Each number is 128 + 24 x the weight over its row's rms, rounded and kept within 0 to 255. Layers, rows and columns count from 0. Numbers have three digits each. The size before them is the row's rms in percent of the matrix's.

# layer 5 MLP up, 1024x576, rms 0.0297, rows 394-408, columns 0-143
093:115119145131146084077142115161157105158132113170156137101139188138089101105136135142097110167138127089133106134109101107164163146154138125152122093104130123138058140121122110111126149114137127150084134126143145165108148103166159099137146121144161124108112104108087108157095162169138127157112089145113042133129130112098176130152145107109135095147132152120147133166126158140134130128133120146141121152128096150097165117136160100189114
088:145134130129172114114107142167110109107103100065118143165092153099137138111113104125121120129088109101112103141113120135087112136132124128135116144082150166100134114090101182076105120134157177115170102136094143113127121145154148171123094142094114128169152123114095113134152106107113126103111163096108142154093105158126134141086106114147119152101139080127153105168148126146062108136110121139136124118159135116152106124129114082164092
122:121144118141120163184136121082100094147119138097140099130106126109130164120126156135087114123116097089123120159128134106103118130163154116164125090151125118107168138122128132129126148098163130141125089116148159103127118146149133133123161111118140140091112164106123130126165156133077078123089127141124113140122119121166164110051164152126140135087120103152107118127121163133100178130131129094128138090096112165122157131100126142121137
095:163117157139110138132133100152116122104116107117155124134178145155123109130172141090111150095123161093125134098119126093120127095108160119140139166141140132129127082095144130144047085149149158113131137131076112140133126086142152164125119163132139129149116165096065101127164171119156146166139128104099144128109160131103175154129112126127131093125099145114134119139140152120143150097134117133126124137103123072168114118138158103178123
100:110132118152150145127123152146168118128142146117121105104119140139130120159124138132081120121139123130152128139169127135145112153179156128155162103156128093067125133107115164164087123123100091122124131110132140124107120105142159135113121165103124181104126136070102162106135107102121104123101192130120134084111135148137151105148091116088110113119064106099117156106119133116083101108140117145103137185106143128135118176112099149133122
109:114167156131129097139143131152115126118144132123114118118148130167166107151105126156150121065152130146132124140134127114129114136106171150080111129082113129147180151124098136138111107147123114147158092107129093145131127114127133119127113156138134126120121104147124101108079151115122153190118097133123139134128112147157163143090152136163145118088146140161107149146137113156124141150151140092116137124165111192100086192087104098152139
094:157099141104157120096096130127118099155153108134122141101146115151108133160125137136137140160135122128166132143112175125119128105166130193120105143133132157090110100136144094138085154147150164133117091132131196109124158119105102126136177140156146121098112154127107107133171144159120170129144123110122140112103131151128183131127146154116112146114155172098117126182170132119142098126141176172156155134148088098069135143131132158121143
110:159141144152105124085131135095127152142129150132102131135124125153124087102154104129123128177125074150081111081129151109115138150125116145080098134092156167096110107112108128136126079138109143106119148126184138138095106146126123133142095088129132151133146161059092155163085111107116144144133176124152138112133122125103164116104166133140154113092119136152132154139133154156158098138120117123151136130129095134166122111148137102152154
097:150107148157140104165140159120156126119125132135149113111121166148124102121141121137170133125156112108129103096171097153095125118129115187135108137120143112161105137130125108112100153141126149093128094102129140126142114142184114130102136105079147148137112131143111142134135111113174117151165148148113116102146114123129125076127153140145122109173078154179151131172092092142181108146168161123125111134145100132099146126127126122117111
098:109138076137126126144115149107121115137123149125158090091148138122150056095114112151141143118144133109119161130143150145137130177123160103135145103110098188171093151124145107131151087143118168114110129111142133113121096091136158099091119103132104136111120172137156114103124118156092111118137112151124134118142106104154129131149170138110152105100137142133150123140175101117137134148137146105143139128142158148143144131163088154142116
101:103113123136111081137100148084123093120125139113130116105107108106087084125166124113083120129163098158124077144082120153137123092123141087134112141199117120153117190114118149175129087072165149111117094138142150117116104117185138166111100126137114094148129086124119138140119065099134093081110078154136116111094108116139134117102137144164166147158125086146141139111097120103126125150105131135079115155088128096124092138104074132125130
093:135100134199122100127141148150127109134200156152159129138101118156093127149122135114068100137153154125121159140167120120094128168137134111111118152152101121131140156145166118094145130153126110146137116178143082166119124133099115131107173166178090140127117094176084184103124103177089104086117168124113127128089079139155091154147131146136077145157161115129082107137143127148153153099183145110162119104094120155139138143112102146117118
090:112129122124124159081130130186160132111112143124166116102109119139130099122096116163142095086133102149150131094133121117145101104136140157116119143124130150135095137095129086125101116121120147118133157180133140109179095095094150165076135133119089116119140116115144148158164157091146145122087084109125116145123127141153127158128127119141134135146109125087153130097124128125118144109136118080154120119116110146120109106131150114133161
097:112138129110114103111133112138114103113115113139137138158138131134152104110129120154098162144138139161143181122115156131148107152102140102146095112104125124127176093125135145152133101142164111107129123134106158115171125156135135138161138087147085130116143140106101098163106141119139125099128144194139146120119122154128131102096171127140137158137158111142096091132115109099123189125114160106170083155134119125125144174111121120163126
091:171105164137135125154138125137123115087131159128144112120136111158173135158137170164125108142133133138108131161133078121108093112152128103110140111116127105106131118144140095131111103093137125114136129130134109145088121073187066142113126103154135152142127108151122141150118106106111128117133131145127173140139152111085093121069134097127168142153106102096163106112121127089166136163130175137108135108112109108133105095094138085139131
# layer 5 MLP down (transposed), 1024x576, rms 0.0233, rows 394-408, columns 0-143
096:128138141166119121172182121094145144102118135130108137091066043120137143160160122166146142056143114179125145097127129142154095139126147159098107113115119113140170126125104136122106100127143114112155120141129144131133089170095123114104096162087123122127107109147127146091105197084145149154133152119156151105147136092119086144090126145102106167074131116150131146087119147154136103128118121111096099107108123137120153093124104137142134
092:129113134120108101157150170082157115097159099148128147141109119138123131104189166146153122119184180085129140120102140160100119117106130102108155150147112101149113137143118103152149146135106124133075126144128142151098106132096075096161122151158124128085128117128098125123096139146119117140168080151115112097144113121115144085149150134149092138141155146163131118104124149126132130120153110189137146145095112146097168075130090142179145
108:098136124111139141096110109111145151113158115084140106118125120110097154100151150112083128182160113150178159130127159083066138105131154097144096144167140072173134153104129138143105142119133116096154109140154164136157166119105133116128174134132109143054103155144121143100125156130102136101101113164104107081118063068126154152148134144114095111083120141157133114116110118135140148137153128098126098145125113117100122144165087160142116
098:154120115226144134122100170103132158134117143133132132105124110137135153126083103129123094144124140129136110138131132122121132139135144092149142106114123124109162129158122098118135136137134103136119093126162129150114153139116117134155127109137141146073166124168170134132093079105123132140105109188136098138126145107113142082168133164133114129144093139120119162147128083129109113146142117086144174129144080148154155198124127089096140
101:117137120115125107158183128128098151104140113117107112114129109107139122132124121141107136147123152154148127173111166138093109140108124129128096124143142140167117115134144095145150138166127164096118132124134152143114127147140127110154129128134120114129131115139150062123129137159115113119162106135111124157147079129112120120123138088124116135145124112068069079131164113112134145126128113120189133053112102080152150114091144085133130
108:097144121136112144124141140088103118098119148148113125115104111067154083116151094106062115105114125103120103112103099161115141119166075140127103150169107115111102092118135169152117120136140112154124158135089150130159146125144118164117143126128162138108184151172179115139117089125148119106093168155144132158108105093101107103098115107134104110098114178121138110120122157122108128128047147132115107101151165139154145117116145146128101
095:134136110144106138136150161125165130131145146103148100110120106092137115119129136140164143092109115098112133136135088151106124114121115122156144115197157091169181128113119146119164126161147107137138125114093109111153156131148153104134146129125115156114152106141130083138149126128139096122158112095118166091156095113141081123102091114151138115170149149127102109132124161122158139130142120136110113132120124155150121103131150126133135
098:147118167156130162097131102118086115125147105122129142104130102083132119109118134103119143121142119111158159132163171110122133125102104089068153086112126133104127108107121104090136112120116107163131115108132135108105140130136104121149107111132097128117145146146166121143097143156121118169127155078104126134130131106107119124124152176102088143133155132119121104112088139125157111130113139145122123136084157150121129119130103127096108
099:152068091102102151096124133116074165119146169139095121187154168111144105142157123140125124110143111155137112121133138078119107160140169116146077102130114110123185144145129112115108153136127114142137152101114115130123088099125126108110155087115108112165092102073102078094139162132089110137120056124123139137135082153148144174148092129120169107142125131143141089122145151156106093147128133111152133128130077143164089141121160106112148
103:131112152084117187182171135139137133136124137092105111096178098142138134172165171147179140101138155142144104123122095117086094058140112152152129103110118122087104080136133149121119147121122112131134123107129096159123118117138138169134141133123130112149111135109134109173114149097134124187157186131149133108125136110137097136109095109135139152189154159146114139117091125142109133130158124121112110126131140096120080117134169102122146
097:147119116125100144098151176108141096092115133139109113113116162143136182046106106113128149111127126139141102112165137121139125163120150143138102127109157108150131132112143089135120126127133102169127163103101107141128124146147120080134179125122189169139114106133112144139154130144120135149143150098125105121156152163142078111125141113112103102103145171128123123116103134132050132086130120127150144114153126126127128139140124110164105
098:146187154116123134165125129081117163158108120116119139119175168130125117127136152130133135140122092114093165167136147126128124105112164138116099121179157142126114075168038149142137118160148126121120149106077156143138130153122138081114137121078138126114159140149147157131151101115141132112106099094127171141102094136135144123155119118101127088093160139115144127113100112136130134128105143112150145128136163077147141140150164122145154
093:089144166146111099153122114122127119132123105105115122151138180141117139107109115112138093133137126142118130104113153148137143129127106128100137117124155100097151162126174125131128153097149107129126149067109117144120140150179120161182154094116143133113120113130131099146108107172119147148149133118155156116117130182157145097117152121079107128133142165179104130151121079095166136152162134149104129123147119149110117125164141092152105
102:134120149112098123145088147165134155145114153127163150128118098107144145178120159135176138126123142081124127134124135176096126137123137117122134130111175119133128110103148109088115118066138106115127142132126102130128159160133139111121113160160137157144151129125119118115154051127160111108153094138109089126129113121132135108153107130131140096131129111121118116116113088109111102165125110159127145093169097169150108142105140115108104
090:119107115091132143094111153135111144080148138140094086143123127149097151146127099137095115133142111130158112148121130141137143148121141157144130121098114128154123106208111125101121110112109078106136100144151109113106144190106128143132119078099108137109120131141118154116123127126099160128101133113127089119101124089113141138126119136169155153110104124150139081120147168115130106143124122127145124147128144136213141137143116149133123
# layer 5 MLP gate, 1024x576, rms 0.0278, rows 395-409, columns 0-143
093:131102084162097105147157138157175144148121134129132076116152103165132075086156124110149180156157123155118124131134112107123155099144121130116076124154105118189113186138144094179165120116155084140147142103106071109153135143091105093121125119154110147117136153157179146134103128129146107162083131186123101087187127133152100148154148139138139136137091157144161158143091134111122139147127130086105103123105164112140160120107115095148137
103:124086129149135150092146198144168197136144123104103123167167150135106151079144113140096133107126148156141125150134122125142181122132112142142104105145104144136105118146140126095155122105158120173115158127110138123066190095100118119134103142128145090113115125159144114144117076108142136128161136124121125108120140143143126167160135087149128113155163161112164142155124127153105064105131117114136120118120123138140094133118117133122160
099:144148117154115143133102142166127170080089118095167114127141129148123125112149096132153141106075126196135109145095129115131120100081122131150115176154157166146120108117150120131107109087103157174126117144131143138150109121144127149138113107135150165131125147113121131149160121104119137105146126133060108138106151146096122155149153114116130161153134127136104142122140146149083119146090160126157128137149079133128147107155124149131116
102:068159126126082095101172128114118120128121126097105091079090124135129125134133121151106142155132121126127125163131093100120088107143078128148132132133150107122178095169093139120124126114151134140125152119144117119132112172110110108129059096159082142126139133168111098136131100152101096136182130095188085120154170091114099152108104101149108157091111142095141091112167148127108112149134141126122149131119119138147140102133106129140105
109:121137160133151147111099098120122172127169099115134155171149115161133130139108129136119117116130135136127131106153151149100133087159115136116159119125163110097120132117101123136105133131101128097142126109137133151134133113164160119114155159085106111139148148114140135136124133072129137088131126072137089133146103139105130139099096149122112139156153135157081124098147176134100093084141051110153149138127105125159143121119116088138171
098:072083112136144097142155126134135139140139138101117096155152149148130123144133135169119166115141116123121116188134130152124133138151174125134154149118130095138118197170097114155133095159113139128146093139123091147158136080107098126142105112106147090117134094122095162175120119147131183121134114128113147162149147139118140137134184106130148136118110125104123139156135081117131118086118177054129117098116150103119094130078143157136157
095:093108110134117180120105130157161111147144138118117152133122145158140130136113116140108143113154146140141163142142157143147102137144124105165138082090103119109128133152100149094130097144155117156130109138068099147108136145115084126099133123120141108134127156143166105097137144162156109123079146062198109149122131100126076100107086101123115123133138117158118139139149134090105141053148121138162116087098118143133152182135101117102090
099:111164121137145104160122126111144106158153123155102145092167106125166112140154105145125135151139139120127121129160122168116111143153133128097138157167087151144106098113168128158115097158139134121092126146106112143150162163188132143127125138169164125130147090187151134114112150109070116135114203119129095106150109099124090147158126148108068121158087162142109102132086123160159139125089148149138141159152123139104097105148115162152162
103:158104139124071104149126125096117118121155150106149120131118131158120148150124135119177144126084111169129094061144148132119082061117120134171116095067119127108106146152158166124104123114176129131164137088110114121166094136148173109109108155117097140128062122096156138189118119145138118104123147143110142074152114122103130100126102109116119120096094137171179141166126182116110165142169122126130113149168124142118109116116163162133111
099:128149118138165139123160143131111132113134132102133103143082078164075120132117132120147114114147123143117164154120108142134135116101102073168087111105155128093161144127148129103121115117134190152178141169128154108102152133136108130135099156088089119092137148120175113134118113107147127120101143122145136108127100136150117115105155135155151170122112117143118110124140087101149138087093152131119117094090112101112103091117072150067152
097:133089122156123114168153095142101109115115117141131093147093111086096144141176128132137144113146132081132173116156122147133125108101125102147137124171093142118153140137106131142140132110134117141147131145112148156136098093143148139112156140140084123135071124141118091158138095111118144132108113132144118110098103108105173152140168133126093211147142142138137128155111116140132122122130101091124119131094116136155101085100137138141111
094:117136107150130148107176151106142138115140133101149124096161120138126146159108098171129136136114131173157166144169149121141149157122102124156115140129138156104146101117133082141112107161129189116159125138124145170109141150126108095132132155135110150108154145100098114154192108106113122138093105117115138120096106146103123101122114159136102140170124131139141127099111123145147115127155121120159133108062092128125080111082133159072134
100:128152144106138106099126143138115124142144110115145136138112131158153129151101149138125155137112078112137134107101148160078108093092150087120172112111147152119153085131173115153130146107120154120096121092130161152154112139161127097119120156085138063135131118115088135119180106135125165158086138147145123111160116101117135076113127107164125115166120140151113173136194118132114110180110086185154102119157108127113132124161146135132138
091:103100104157119129124150147133157145159109144131133093142127146150148132125142138133116119146120115141129155113132106180132089127149174130078111116161096174120131099135140113126195152112108200114141115149092119151141123140098118093092164107196111116123122107167167126120122141169123134109111141113148158145123120103122122171099127091153153161126116134129164173105125116149146147137095087130128135073159118154134108157127110150088136
099:130131100121081146116116205115089134135119104138109105113121135133122060120159098143149146105168137128130143158115122135168122087121116143111163151177089144153150136145135096161151156106138112121108130104094088150090103117135143119133101098151126126117138154113146145106139139162161194120094176135130109122162119134120130126142137140156160094110123124159096166130084103156118111163147112111149126093107103122122183164139105168132163